config.yaml
rope_base: 1020.0
qk_norm: true
init_std_qkv: 0.0625
init_std_o: 0.0625
init_std_up: 0.0625
init_std_down: 0.0
beta1: 0.9
lr_head: 0.00812
Each number is 200 + 40 x the weight over its row's rms, rounded and kept within 0 to 999. Layers, rows and columns count from 0. The size before them is the row's rms in percent of the matrix's.

# layer 4 attention output (transposed), 64x64, rms 0.116, rows 22-44, columns 0-63
087,163,143,187,222,263,185,290,246,166,260,196,184,208,207,175,217,158,270,168,229,212,159,211,169,243,273,177,128,200,146,147,265,182,185,191,152,129,203,237,226,211,165,178,208,164,164,232,221,206,154,191,224,177,153,167,299,239,163,237,200,190,251,250,223
063,202,142,253,116,213,252,227,205,130,188,197,196,149,199,219,193,208,268,191,237,220,148,142,231,198,156,237,222,248,183,268,222,183,197,158,169,248,187,133,245,250,170,218,233,188,226,183,149,216,207,247,227,138,179,213,239,189,177,247,186,100,278,260,204
114,225,205,264,84,191,188,166,223,175,179,223,151,143,143,219,178,181,257,186,235,198,136,138,154,190,212,197,265,200,120,190,249,201,209,161,161,201,180,169,206,212,224,195,237,206,138,131,221,293,176,240,246,196,246,259,222,137,166,184,204,171,168,190,182
093,211,262,173,179,259,240,182,172,130,258,93,244,179,210,185,163,211,243,154,130,198,187,189,147,257,204,221,207,246,197,200,156,249,236,240,195,158,172,213,199,240,163,186,152,226,259,246,184,206,146,253,217,210,210,198,189,192,286,200,187,154,182,304,188
094,213,253,230,314,244,204,187,135,210,188,117,198,243,205,147,215,209,195,192,148,187,248,263,239,283,225,176,193,186,286,186,201,271,223,246,183,188,203,229,157,210,199,179,170,221,228,288,181,141,189,214,210,216,176,166,173,282,257,206,170,224,183,214,215
086,219,129,110,241,239,216,315,182,248,194,178,160,181,227,202,166,201,183,272,227,282,189,256,239,211,149,214,135,208,181,147,177,244,197,170,214,206,273,194,241,210,194,205,218,241,246,222,263,244,165,212,222,170,183,249,225,265,226,175,213,158,216,245,197
107,197,105,180,177,150,205,211,233,258,195,230,152,161,155,255,241,177,212,297,243,186,250,225,270,238,173,242,146,146,172,202,215,198,251,130,192,210,197,200,271,260,203,244,234,217,245,233,244,134,199,209,285,218,172,191,159,201,225,180,169,205,177,227,182
086,198,231,171,298,218,152,124,215,226,180,203,234,194,152,238,141,120,128,238,252,242,203,232,218,290,202,243,218,159,238,274,181,206,197,192,196,231,217,206,221,195,266,119,237,201,263,241,220,201,196,235,169,223,211,149,146,233,156,230,187,233,192,221,180
084,172,189,187,276,195,187,189,189,216,203,153,170,201,53,149,215,189,190,208,177,154,215,217,269,203,257,227,160,241,242,122,186,231,180,227,167,208,132,259,214,212,187,241,176,236,111,154,224,182,245,208,185,261,179,240,200,182,251,210,222,193,185,130,170
055,242,237,178,241,253,225,134,153,130,201,186,203,230,170,156,221,184,223,190,198,170,179,134,149,256,194,117,197,190,179,140,181,273,196,286,208,95,197,216,167,187,183,192,179,193,246,226,198,183,141,207,190,194,121,182,110,247,225,214,248,225,192,215,221
130,211,201,250,60,233,175,203,247,157,177,185,189,190,205,213,152,174,199,190,252,193,219,176,223,241,154,239,182,192,135,225,143,244,174,215,147,187,195,209,222,198,206,180,166,260,279,249,229,222,195,302,269,267,253,231,167,234,225,220,216,220,233,181,160
108,190,132,222,281,184,191,191,149,256,222,201,230,219,226,188,221,224,215,287,130,199,220,218,228,162,213,151,178,237,245,243,234,114,205,187,237,253,170,131,162,204,176,213,238,104,216,169,217,188,245,156,182,126,166,207,246,186,182,186,250,151,181,157,256
131,207,109,192,315,229,216,274,205,233,196,211,179,191,177,201,257,201,179,277,223,196,225,201,250,199,258,232,171,230,226,235,230,190,153,142,181,213,225,145,220,201,176,238,149,184,218,156,167,220,219,203,181,169,150,243,330,194,232,181,193,121,196,183,197
114,176,154,127,155,168,231,176,207,272,171,194,160,226,141,192,159,206,137,249,231,267,171,207,219,189,237,202,182,227,173,246,225,157,205,212,186,255,198,231,210,147,271,208,152,264,220,203,150,190,194,232,271,265,167,194,163,240,201,219,167,247,296,176,126
140,208,188,234,69,227,133,228,200,187,182,188,187,181,149,207,213,181,221,248,192,137,266,167,265,201,166,220,221,178,118,160,169,255,204,188,157,183,217,242,253,153,163,199,209,217,262,248,232,204,196,302,217,247,217,233,233,195,262,218,222,226,220,153,173
096,247,147,153,213,190,261,220,235,150,226,146,303,259,168,205,160,270,170,217,115,234,188,187,168,187,189,205,173,222,165,246,278,164,231,181,237,204,244,242,205,160,160,251,154,257,155,190,167,118,178,248,189,149,187,235,183,187,214,174,214,182,228,234,221
121,203,230,186,157,226,196,179,201,226,234,168,135,215,160,152,195,93,154,236,239,192,237,162,321,248,219,206,159,149,145,161,176,277,166,209,171,200,209,225,222,180,221,194,199,256,185,234,173,206,234,285,246,175,159,164,229,252,194,225,203,142,252,182,230
094,163,161,266,242,269,164,249,229,250,121,163,215,193,238,248,218,202,221,244,172,149,245,205,262,206,275,199,230,136,207,201,225,218,166,198,162,230,147,174,245,207,198,214,172,141,122,242,154,181,248,191,206,188,251,212,260,175,268,152,200,168,137,172,200
124,227,248,180,220,206,243,277,150,172,156,181,147,247,193,117,221,230,222,192,272,187,190,131,268,188,191,224,213,220,192,208,267,237,145,159,250,228,228,184,187,191,172,208,181,208,217,209,143,155,179,249,122,272,194,195,263,231,145,273,234,224,238,208,248
099,207,221,179,205,192,251,201,231,199,178,191,206,211,269,224,197,228,163,188,274,271,141,176,166,229,211,220,162,128,198,188,149,219,297,217,174,233,153,185,227,261,198,187,194,176,155,172,287,268,231,255,309,171,135,197,180,220,196,138,194,226,169,238,195
108,200,280,159,253,195,203,185,214,217,135,195,206,224,175,251,202,251,171,258,191,299,230,212,139,267,142,185,152,187,214,213,245,232,283,144,202,216,154,214,264,138,207,212,284,173,184,175,183,207,118,168,220,177,174,215,174,219,176,196,237,266,206,174,209
115,218,228,272,283,238,218,220,165,200,102,229,140,233,264,166,230,150,163,179,188,242,200,203,137,271,125,220,155,188,228,137,195,224,226,234,152,124,187,206,171,168,246,222,143,196,237,177,195,211,182,172,254,270,206,233,181,221,207,182,226,166,166,205,162
104,183,209,262,183,210,158,237,243,252,202,195,197,167,185,299,132,247,88,192,189,277,173,214,174,172,157,193,209,228,182,203,226,230,241,161,168,264,243,134,236,211,221,166,201,242,236,189,197,150,253,147,191,217,223,167,130,263,171,191,241,240,192,148,199
# layer 4 attention value, 64x64, rms 0.175, rows 23-44, columns 0-63
173,183,305,173,272,253,140,206,201,198,202,199,213,204,178,209,150,284,210,193,222,234,230,218,213,210,240,184,141,149,228,132,208,153,163,177,170,222,186,188,257,202,185,168,182,196,197,248,161,250,247,303,266,217,177,203,220,201,158,203,185,195,223,265,101
083,220,214,181,163,257,271,244,193,216,114,179,150,255,158,235,284,175,223,201,194,202,201,208,219,216,192,214,179,230,178,156,221,196,117,214,170,280,140,185,142,138,130,168,210,243,189,194,192,192,293,137,205,200,174,250,211,166,181,186,220,180,114,208,182
080,165,188,237,199,151,244,159,242,189,200,206,110,158,220,225,190,155,251,176,232,202,237,208,190,225,201,225,157,141,198,235,124,202,206,173,217,205,216,150,217,185,199,91,250,285,206,185,112,217,153,206,279,120,198,149,194,178,220,175,207,227,213,196,129
073,175,134,157,224,185,151,149,280,151,234,271,230,135,233,231,183,142,232,202,214,176,203,198,205,230,184,197,180,185,148,304,146,143,272,155,209,181,259,216,216,174,292,135,180,186,231,171,193,180,143,212,171,232,235,193,161,185,199,211,212,216,264,187,196
068,178,211,167,222,206,155,227,185,187,251,231,181,211,253,238,211,239,172,258,221,219,210,185,236,194,193,245,138,155,294,271,272,188,230,187,248,227,240,287,210,207,204,222,186,275,180,134,164,176,148,207,120,200,204,166,313,175,209,188,205,194,236,207,163
078,217,190,196,181,228,136,219,127,228,185,199,267,185,170,175,221,254,170,272,213,306,235,205,192,188,175,199,177,231,217,183,224,241,196,219,240,222,155,179,149,160,278,158,267,250,230,119,198,192,181,254,154,217,179,132,240,207,243,141,151,217,200,245,146
057,186,168,222,190,173,171,194,237,160,148,246,146,209,160,209,252,204,192,238,249,198,150,246,193,244,217,221,223,159,129,234,258,216,237,225,248,209,222,32,142,159,245,174,163,155,169,146,243,216,168,182,176,250,184,170,192,220,212,204,182,152,209,165,181
074,282,142,160,152,185,134,224,251,148,223,188,171,189,312,225,173,194,275,182,217,156,199,196,159,295,198,157,211,148,196,175,193,175,264,168,260,244,226,169,191,220,217,140,250,150,193,114,183,202,179,175,207,171,228,218,171,182,179,202,201,227,216,161,226
184,222,156,176,154,159,264,212,231,242,198,187,134,190,257,196,259,103,218,175,214,192,195,187,195,230,164,254,222,223,188,335,203,234,228,206,239,189,219,216,154,170,194,152,217,243,186,153,239,150,178,121,214,188,232,199,174,171,253,177,188,209,124,145,241
071,167,209,175,222,216,322,151,205,195,235,185,195,160,256,167,282,194,266,267,178,153,194,228,175,164,203,195,187,206,193,184,229,208,136,249,141,192,198,70,168,179,183,129,225,165,222,173,169,174,178,204,175,135,185,147,191,167,204,211,213,205,252,227,226
065,219,198,173,248,225,105,212,261,205,181,245,206,232,139,177,213,161,130,96,226,165,203,158,216,195,177,218,244,146,157,222,179,180,193,174,206,226,224,275,214,188,258,175,223,179,197,229,173,184,173,224,162,343,192,186,196,230,199,185,130,196,205,244,161
090,228,215,170,199,177,170,176,174,223,158,296,270,170,179,173,181,210,138,215,218,193,175,176,237,144,199,235,206,223,294,184,243,180,297,212,252,194,245,246,155,203,251,145,272,204,182,267,272,220,197,264,154,244,143,184,223,216,175,191,155,209,203,218,222
078,240,212,275,231,208,230,196,212,209,197,186,186,176,354,180,252,183,261,193,217,150,197,161,188,221,198,187,228,221,228,197,202,246,213,188,229,179,243,174,223,259,196,135,275,187,178,274,271,123,221,150,193,154,214,244,257,168,198,186,158,174,166,209,236
083,198,173,178,232,236,284,133,171,186,191,235,165,176,233,192,222,183,226,178,192,142,173,241,199,231,183,167,128,230,221,155,192,211,68,242,241,232,155,148,100,217,177,200,241,181,252,178,146,212,213,213,149,136,134,176,166,189,211,190,198,207,235,240,164
080,192,186,270,207,107,133,224,205,257,192,241,68,198,234,202,221,212,190,223,242,147,142,193,252,188,207,225,164,274,253,174,146,263,154,206,165,149,128,173,147,226,259,199,228,206,241,162,235,205,197,183,211,210,237,206,211,200,162,211,195,230,182,232,192
082,199,159,152,210,209,282,144,151,195,121,239,270,166,233,200,242,222,336,146,180,173,122,191,202,143,223,173,243,258,177,201,237,176,150,225,195,219,198,177,174,205,123,240,165,197,196,179,205,169,182,246,139,168,189,201,226,167,216,219,205,214,245,208,231
073,251,164,145,226,146,230,202,179,140,336,265,217,176,213,131,241,148,196,171,172,153,202,212,207,200,205,228,200,188,197,203,126,131,196,197,210,245,178,276,211,175,163,151,189,148,241,212,222,198,181,240,166,213,176,207,132,201,171,239,245,158,266,161,186
085,222,189,175,224,234,183,143,245,204,153,304,213,119,157,223,131,173,236,203,215,249,257,226,219,168,213,191,188,262,233,239,254,209,186,199,187,195,236,233,158,222,239,209,171,245,217,199,324,208,215,161,313,187,195,185,211,217,232,170,149,200,220,159,185
075,204,147,266,195,203,218,139,231,201,177,175,272,112,129,211,245,237,195,294,173,231,237,216,172,202,208,239,210,274,234,169,225,154,252,181,161,156,166,184,259,161,168,137,172,196,175,162,158,164,194,230,136,158,246,211,158,197,155,248,227,188,230,177,233
072,254,95,186,182,194,192,223,279,219,196,197,184,188,196,181,239,203,223,214,216,160,242,147,243,201,209,231,217,186,210,216,237,204,124,172,298,148,212,149,221,192,133,268,142,232,184,233,197,139,283,177,240,156,190,240,219,196,176,163,218,173,188,216,104
075,227,206,86,158,238,120,191,263,238,263,156,242,193,197,255,228,234,237,246,229,149,185,214,195,191,223,215,199,221,173,214,171,232,258,162,211,205,239,148,265,203,168,134,240,151,183,199,195,286,261,182,206,177,180,229,215,171,167,186,238,213,238,127,152
080,234,185,234,168,183,209,252,147,150,216,206,176,312,179,194,294,150,232,199,198,185,245,210,221,244,201,203,235,150,192,226,186,215,124,189,270,198,193,159,128,137,216,181,245,193,261,169,267,154,144,179,224,187,222,225,210,133,185,162,248,218,216,192,265
# layer 4 attention query, 64x64, rms 0.181, rows 32-63, columns 0-63
087,191,183,136,179,219,186,181,183,215,218,200,166,206,244,182,204,244,182,195,92,209,181,247,171,156,209,217,217,144,203,175,114,145,193,227,260,281,221,213,186,167,190,208,216,159,277,224,144,247,205,259,183,91,206,222,223,135,222,134,220,236,175,224,251
112,256,117,165,201,155,214,204,268,264,239,206,212,159,230,245,165,224,182,170,164,199,152,212,150,176,190,152,142,157,218,174,228,168,293,145,232,219,248,195,279,212,226,234,179,148,159,238,222,288,166,201,191,177,230,222,206,208,144,192,144,207,204,277,211
108,196,155,191,197,164,148,205,235,203,205,295,220,201,230,142,194,194,247,155,121,123,188,187,258,162,221,212,216,213,247,208,246,82,232,97,266,191,226,214,216,232,226,255,199,164,188,185,189,252,168,231,201,138,194,235,240,218,195,210,176,176,253,221,224
129,216,213,171,139,198,176,179,231,245,179,158,149,216,154,167,197,177,195,206,263,231,227,196,277,229,161,244,217,195,112,269,181,271,178,178,170,182,271,244,130,192,162,231,177,234,127,152,203,149,204,199,157,158,203,211,184,190,262,226,146,199,157,107,194
121,210,169,200,105,162,231,225,247,183,166,220,152,174,174,185,275,148,223,212,195,163,258,233,323,170,156,267,202,180,189,259,198,224,177,172,214,205,220,153,151,169,168,231,200,230,129,167,224,151,187,209,206,215,233,265,285,189,236,195,140,212,219,171,176
096,251,111,234,239,147,176,196,243,197,247,133,195,168,204,191,195,234,238,230,210,253,230,179,218,213,203,170,172,251,136,177,173,274,119,247,155,223,247,209,100,148,181,185,145,183,174,237,191,119,214,187,179,215,182,226,154,179,199,183,221,178,162,119,202
118,229,183,208,135,208,209,147,181,191,183,185,258,200,178,181,198,242,256,250,171,182,300,187,237,161,182,251,325,183,220,205,117,255,253,217,182,212,214,184,178,177,178,266,186,209,183,181,173,116,204,225,145,217,231,150,172,190,240,214,214,238,154,154,259
102,200,216,148,201,181,210,236,207,153,110,196,187,283,134,187,266,221,168,254,266,239,188,245,290,210,231,191,159,147,179,181,230,196,229,204,184,258,169,222,180,200,154,237,221,169,139,176,239,177,294,224,204,193,162,179,185,173,235,214,164,223,188,177,102
166,224,223,227,142,220,255,170,180,164,195,241,226,210,201,177,204,156,240,239,230,184,228,264,213,198,130,249,235,132,216,238,179,192,263,267,156,203,177,187,251,243,197,210,202,253,148,141,166,220,235,187,210,197,263,279,243,296,237,251,161,282,191,210,197
124,271,176,229,139,191,225,183,218,207,222,224,208,219,190,207,208,153,204,229,223,160,238,246,286,174,144,264,222,233,189,236,206,151,200,238,212,162,206,216,187,207,132,184,231,263,137,184,146,154,280,178,154,177,261,284,236,195,236,262,183,227,159,116,173
083,158,254,175,219,202,132,104,214,164,163,203,215,266,142,150,206,235,198,160,121,203,191,171,159,231,237,144,211,171,226,120,179,264,194,183,187,215,230,252,219,265,223,237,185,193,239,241,169,187,163,220,217,169,139,174,156,185,152,181,277,205,276,227,199
075,253,179,193,224,279,201,247,190,260,145,202,170,246,148,241,277,196,160,199,206,195,157,166,231,148,263,219,179,172,236,199,235,180,222,177,255,201,186,176,187,149,249,164,232,183,121,227,258,160,239,229,142,172,151,220,279,143,196,159,153,146,164,221,167
102,139,196,170,223,187,210,226,175,211,130,216,86,235,255,133,242,210,213,172,198,227,213,225,272,242,174,218,176,215,143,206,212,188,197,192,182,208,168,169,200,215,137,213,143,222,249,243,180,204,243,164,298,172,154,309,225,194,246,249,206,165,237,193,236
102,168,249,188,192,144,225,121,210,216,186,224,296,180,203,208,224,244,154,205,222,194,193,170,90,195,259,184,187,239,207,218,218,123,213,194,180,228,180,187,204,210,174,278,158,291,212,278,151,167,234,190,193,175,235,161,202,212,167,156,212,210,167,298,219
096,197,205,251,255,133,212,238,202,167,194,206,173,159,255,161,266,182,187,253,215,191,195,173,173,209,188,215,163,226,280,220,251,139,238,155,199,258,169,127,172,263,188,209,140,200,226,183,222,198,252,91,262,186,153,298,210,196,208,204,188,170,240,219,233
087,268,141,176,168,195,238,166,202,203,106,245,220,253,145,224,263,252,175,226,214,170,174,192,233,243,222,179,200,192,202,234,254,119,258,253,198,280,196,238,216,180,156,182,124,235,222,272,170,159,213,240,200,192,205,267,217,143,193,209,232,172,182,137,210
086,159,243,152,218,201,209,121,237,238,280,205,190,273,184,219,191,198,216,250,136,258,138,194,158,175,223,172,228,300,228,193,157,166,220,221,153,166,264,220,167,200,251,237,164,234,225,208,203,198,264,132,164,204,197,196,157,235,161,201,232,237,220,226,114
084,154,202,314,207,191,242,200,148,210,237,244,203,184,121,206,163,185,210,295,199,227,254,140,116,214,228,199,191,154,205,238,147,131,192,204,144,224,216,181,231,202,184,174,161,225,189,156,185,144,124,143,172,204,194,201,209,223,151,204,164,202,245,269,171
088,180,163,123,204,206,221,247,188,161,172,243,128,254,185,205,247,131,214,249,237,271,179,182,191,183,215,205,210,246,160,256,227,198,191,112,208,215,184,230,211,198,231,171,201,246,165,102,199,168,177,196,169,194,181,193,273,190,236,174,91,137,230,252,187
088,320,182,147,156,181,174,137,153,196,135,227,144,240,203,197,113,164,191,178,214,240,211,161,204,209,219,179,244,216,229,207,144,217,171,259,227,294,202,233,217,236,213,237,261,211,146,149,207,213,213,193,200,234,244,211,255,218,204,178,248,236,217,218,280
085,222,223,231,230,242,139,196,160,153,163,217,188,224,237,118,146,163,217,229,172,114,211,191,145,240,238,159,210,197,275,132,259,131,155,174,188,182,158,132,225,159,171,234,130,187,228,237,161,203,189,156,293,190,154,226,230,212,195,198,218,223,218,226,177
086,181,231,260,222,166,169,169,103,212,158,219,165,217,239,131,203,167,222,225,155,174,224,221,221,177,206,152,193,166,254,129,160,181,211,206,120,198,206,221,211,193,229,217,158,185,251,312,161,108,231,159,194,205,196,224,244,182,169,257,202,179,275,213,151
088,205,128,231,210,261,249,260,167,151,183,183,206,235,150,303,237,186,179,208,208,162,213,203,183,270,205,198,165,179,186,253,246,152,192,211,269,211,179,193,220,261,176,165,179,210,201,113,216,201,258,208,189,166,188,236,228,163,314,186,154,164,163,255,231
090,174,211,228,221,259,183,150,213,295,319,167,210,241,140,256,166,209,166,246,152,180,162,194,225,163,253,187,178,272,220,209,180,125,207,207,238,222,230,212,190,196,235,163,196,153,163,245,189,197,181,241,217,215,228,121,231,208,142,195,172,144,162,179,139
078,259,175,244,201,222,205,139,186,231,178,146,164,187,210,199,199,181,214,141,166,143,220,198,292,198,165,219,222,225,136,184,219,119,204,273,204,124,187,244,188,164,226,244,293,205,224,219,201,165,211,167,189,209,239,188,248,156,266,214,192,205,146,106,255
110,181,160,204,212,191,206,255,180,237,281,165,197,132,172,279,210,222,199,196,181,223,128,214,161,161,141,236,201,183,301,229,232,215,203,232,222,195,222,149,222,219,135,145,285,185,166,216,225,235,122,242,140,153,207,169,146,232,240,174,164,206,184,248,183
075,238,163,274,170,264,183,234,176,208,189,157,227,147,159,246,176,249,220,242,224,120,254,158,240,180,224,256,201,111,205,163,152,237,174,224,142,213,179,182,122,210,180,188,163,147,174,235,193,227,212,187,177,210,235,266,166,148,203,271,210,190,186,118,174
080,303,162,192,207,154,162,269,169,208,112,215,251,204,171,224,259,166,168,161,250,173,256,206,198,262,170,181,231,222,240,211,215,194,199,221,253,151,172,180,180,246,142,215,184,227,216,289,169,179,242,231,174,274,235,212,265,181,265,194,204,205,200,172,258
093,180,203,141,214,196,207,204,221,213,208,178,149,168,291,185,214,132,203,218,187,225,205,190,195,205,234,231,153,197,317,212,201,222,232,147,213,218,224,85,135,197,255,143,220,182,187,171,223,193,105,156,221,190,142,224,142,194,184,173,128,179,255,229,207
090,314,198,218,175,265,172,213,183,237,175,204,230,282,189,214,267,193,155,191,242,166,229,203,274,273,195,206,195,207,220,198,259,138,157,219,217,234,176,263,220,197,217,159,238,215,146,232,249,173,235,222,191,239,225,239,242,148,213,220,202,224,181,91,234
097,174,236,137,193,213,123,197,223,203,167,240,268,180,121,195,181,226,182,249,217,220,191,218,176,217,224,175,211,188,143,164,176,265,200,177,156,163,264,227,189,167,190,228,193,215,169,247,167,173,194,208,239,283,183,138,187,228,136,207,235,241,302,170,93
072,244,187,259,205,297,247,265,164,222,161,230,171,185,191,212,247,227,213,192,251,208,235,212,196,167,220,249,231,251,139,237,207,200,180,226,161,159,219,131,125,276,220,188,153,202,257,250,208,299,199,151,180,218,207,253,244,195,252,187,156,203,181,181,254
# layer 4 attention key, 64x64, rms 0.185, rows 32-63, columns 0-63
072,198,186,223,256,177,129,218,127,248,160,257,208,215,219,204,289,204,170,229,269,186,194,162,215,174,216,192,260,136,192,178,161,143,224,134,192,238,196,229,202,246,231,210,176,179,204,222,188,259,236,200,196,201,169,225,148,152,164,211,173,253,124,84,236
082,164,220,215,162,177,236,240,190,197,162,219,270,149,190,229,229,195,160,154,163,231,177,212,167,144,275,188,138,184,285,195,268,220,163,218,228,134,209,134,154,191,153,171,243,235,274,226,182,175,228,233,252,184,202,140,184,226,212,190,234,172,203,310,172
084,169,262,249,179,195,259,221,217,141,259,288,226,154,210,200,202,143,222,218,160,182,220,206,189,192,261,197,165,262,239,231,299,194,145,220,215,212,167,192,195,238,166,160,185,212,128,181,147,198,233,251,239,231,221,144,248,199,167,220,184,132,231,262,134
091,203,212,200,217,195,128,262,159,130,170,282,230,303,140,203,263,179,173,241,199,152,221,218,236,150,216,206,250,126,194,214,184,170,171,222,261,237,121,187,188,179,211,159,203,180,159,145,189,254,182,280,212,247,224,187,188,236,219,247,177,234,181,200,173
118,228,220,243,223,208,176,257,154,138,127,250,210,198,185,138,253,219,212,230,291,157,220,236,227,179,195,200,199,136,237,204,174,152,193,148,154,263,141,165,256,235,149,165,245,207,169,173,189,248,264,234,208,173,211,239,192,182,241,243,124,225,199,228,135
061,211,263,223,179,255,256,151,249,167,157,228,215,161,167,222,198,199,262,206,265,236,188,199,152,145,228,247,120,130,171,195,170,217,243,171,152,183,264,187,266,164,113,229,142,193,225,182,249,172,239,247,238,171,206,194,229,194,216,209,168,165,233,249,138
093,288,121,230,194,214,150,231,178,193,133,172,185,254,239,190,218,237,204,255,235,145,199,168,216,214,196,178,244,176,152,172,240,197,184,105,157,270,187,212,189,191,210,177,190,219,266,168,253,275,216,140,142,215,209,284,162,177,207,153,162,235,181,152,193
089,220,248,232,136,265,267,199,210,188,245,164,194,157,226,188,209,195,207,165,246,243,228,192,282,160,236,256,190,239,107,204,227,199,248,185,187,211,219,222,238,232,224,217,236,192,158,165,147,109,237,221,188,212,230,149,234,157,317,184,153,208,227,236,226
141,277,195,211,240,214,144,205,143,155,133,232,224,234,216,143,267,215,216,223,294,193,187,262,279,205,239,202,238,191,232,183,248,162,188,157,192,255,154,180,197,261,205,180,207,178,184,200,174,211,295,224,238,208,215,265,232,211,228,262,139,199,198,180,139
057,206,120,193,171,200,220,190,212,252,154,214,215,152,223,251,155,190,182,246,184,259,252,212,203,219,238,262,217,290,216,185,253,255,197,132,216,180,279,181,180,186,256,250,233,201,297,200,201,165,219,187,208,181,109,262,234,163,201,159,194,169,225,147,225
158,119,238,168,231,161,182,252,212,236,232,265,239,183,200,211,233,242,148,220,203,288,202,186,186,200,311,163,196,234,276,177,236,197,180,183,252,153,226,183,192,182,237,225,180,140,222,242,194,221,162,260,213,200,139,138,228,153,148,169,199,156,255,255,206
098,208,247,256,107,207,238,225,179,99,134,242,195,161,162,225,237,191,212,183,250,185,238,245,176,231,189,141,186,153,155,231,161,235,236,172,170,225,127,223,215,228,119,174,222,227,215,128,151,175,242,233,230,231,234,174,172,162,249,164,165,212,175,201,149
085,261,194,221,257,142,217,237,237,146,205,174,182,217,213,143,179,156,176,187,210,236,160,235,202,206,164,190,145,226,109,213,210,195,180,221,152,142,243,252,182,228,178,102,170,188,210,203,190,162,197,172,160,217,199,278,223,189,252,261,220,148,244,95,256
094,118,213,168,195,214,213,214,231,200,244,260,156,202,172,263,245,259,157,184,198,210,210,138,137,169,233,202,217,255,272,173,214,251,227,175,242,254,164,128,205,182,154,239,188,181,265,209,211,200,186,225,219,132,230,202,216,211,172,163,264,159,174,313,169
104,175,214,237,258,218,163,232,174,210,181,182,143,193,210,236,212,171,187,239,191,165,192,192,216,247,240,169,185,306,200,116,215,201,131,197,159,213,146,88,224,186,171,178,201,211,265,200,174,220,187,145,198,171,176,251,150,165,203,138,239,134,298,187,181
090,185,246,233,184,206,222,124,183,216,167,254,158,148,182,201,172,211,182,204,200,199,233,145,177,178,205,217,219,244,126,184,181,168,245,256,131,235,128,212,272,169,187,202,167,286,220,194,162,257,215,186,204,253,256,220,113,267,270,166,191,243,215,209,258
102,198,168,123,281,223,234,144,261,176,233,160,209,202,237,257,259,248,193,226,140,256,205,226,162,183,226,201,163,220,253,196,124,157,189,287,251,175,199,149,182,218,212,201,194,171,204,214,152,211,170,211,217,147,152,182,193,225,132,161,237,108,168,208,162
075,222,222,193,186,252,201,206,229,200,212,172,162,207,223,221,180,193,242,186,205,152,249,126,231,192,158,251,228,204,112,192,164,157,252,251,177,258,164,146,227,165,227,305,168,207,192,159,240,218,164,150,215,231,246,292,151,204,138,177,252,243,252,248,175
106,187,211,167,160,234,204,218,216,181,161,221,196,244,153,172,235,202,243,172,234,188,200,190,192,270,154,187,255,160,57,237,185,221,213,127,186,235,154,232,179,233,132,257,215,184,201,119,137,134,174,196,239,215,202,215,182,191,251,238,182,193,261,150,152
104,229,167,143,206,147,214,132,197,247,171,230,229,237,156,158,187,161,178,212,198,222,201,215,213,204,236,212,217,179,121,182,148,182,184,262,228,190,191,182,116,233,237,267,176,251,128,216,235,190,226,194,192,258,209,246,211,261,222,256,147,296,256,208,121
082,192,255,275,236,211,239,199,164,287,209,289,146,149,128,279,152,192,201,253,226,227,222,209,149,176,207,211,136,184,216,170,154,211,230,219,145,195,164,141,232,232,202,177,182,230,125,141,206,151,220,204,164,163,178,229,231,208,166,202,153,166,219,261,186
087,199,211,329,136,168,243,189,214,177,184,196,151,164,180,185,201,191,198,178,253,211,215,207,253,138,178,231,243,202,171,221,218,204,262,210,166,214,127,215,243,327,198,212,192,238,125,112,209,137,191,174,179,212,235,192,161,186,174,256,213,204,167,184,213
102,234,203,178,168,210,178,285,132,151,134,208,186,183,131,196,188,128,239,107,191,151,206,155,236,256,159,199,208,226,147,277,276,212,228,146,165,246,197,232,247,211,222,196,257,175,223,121,183,179,199,196,238,216,206,193,196,186,287,175,199,183,229,197,212
082,236,223,199,181,217,268,174,282,119,224,212,193,189,192,237,204,191,213,194,160,199,186,287,157,226,169,176,171,144,201,217,91,170,225,317,219,205,153,218,214,165,183,143,230,213,196,169,229,213,222,212,229,183,249,170,163,232,213,134,225,213,109,162,176
112,245,153,276,216,166,183,182,174,102,230,150,237,217,212,207,161,172,170,173,132,170,235,223,182,167,122,220,259,232,192,217,178,196,196,264,212,151,191,221,173,251,258,158,178,209,212,191,222,247,158,164,206,193,232,217,140,245,283,243,187,245,127,167,261
098,183,168,161,290,255,164,217,196,216,180,127,193,223,146,190,230,185,276,109,169,145,158,195,237,238,141,220,174,279,247,197,251,175,152,218,268,199,203,205,251,135,172,255,181,192,177,280,240,192,166,202,162,170,215,162,151,201,187,204,240,219,214,211,207
092,348,211,249,152,224,194,158,165,195,175,164,210,173,272,207,127,188,188,196,207,190,134,156,224,166,163,252,214,194,166,210,183,197,176,198,127,188,241,222,248,184,266,201,219,273,172,230,237,241,195,174,166,217,181,205,208,173,176,188,242,291,147,153,200
095,195,180,240,195,143,178,278,181,192,155,189,175,223,138,160,236,169,181,135,231,161,204,182,252,205,134,227,234,293,184,238,229,259,195,94,195,202,194,217,207,316,198,196,214,237,152,229,196,174,181,188,178,244,150,179,216,167,243,232,154,227,213,191,133
072,146,210,268,187,181,206,178,238,187,140,192,225,237,220,238,221,196,241,269,126,172,213,198,200,219,228,166,117,138,214,166,240,249,235,234,151,212,158,130,279,135,220,127,187,210,207,191,177,261,193,158,189,199,193,177,137,203,199,210,275,135,252,209,167
125,252,201,264,146,184,252,207,178,204,183,239,214,189,162,168,228,136,203,215,248,188,274,197,228,216,114,226,175,184,143,271,144,217,236,241,134,221,197,233,203,244,216,143,213,300,158,157,224,179,183,211,234,206,193,215,176,178,244,208,120,255,170,178,271
119,184,234,160,208,167,221,213,250,197,247,204,239,156,229,249,207,251,165,247,254,282,210,227,188,161,226,181,138,178,238,170,177,206,213,154,206,181,293,197,234,193,205,198,135,174,130,258,138,158,209,246,224,200,147,162,246,183,106,166,180,165,267,220,148
074,294,209,202,272,203,154,195,154,131,192,181,242,170,214,154,244,219,213,153,178,169,140,157,198,156,142,269,227,244,160,211,211,232,142,154,193,192,238,198,129,281,183,147,165,222,170,286,177,194,133,208,213,198,146,246,174,187,180,197,202,167,179,153,193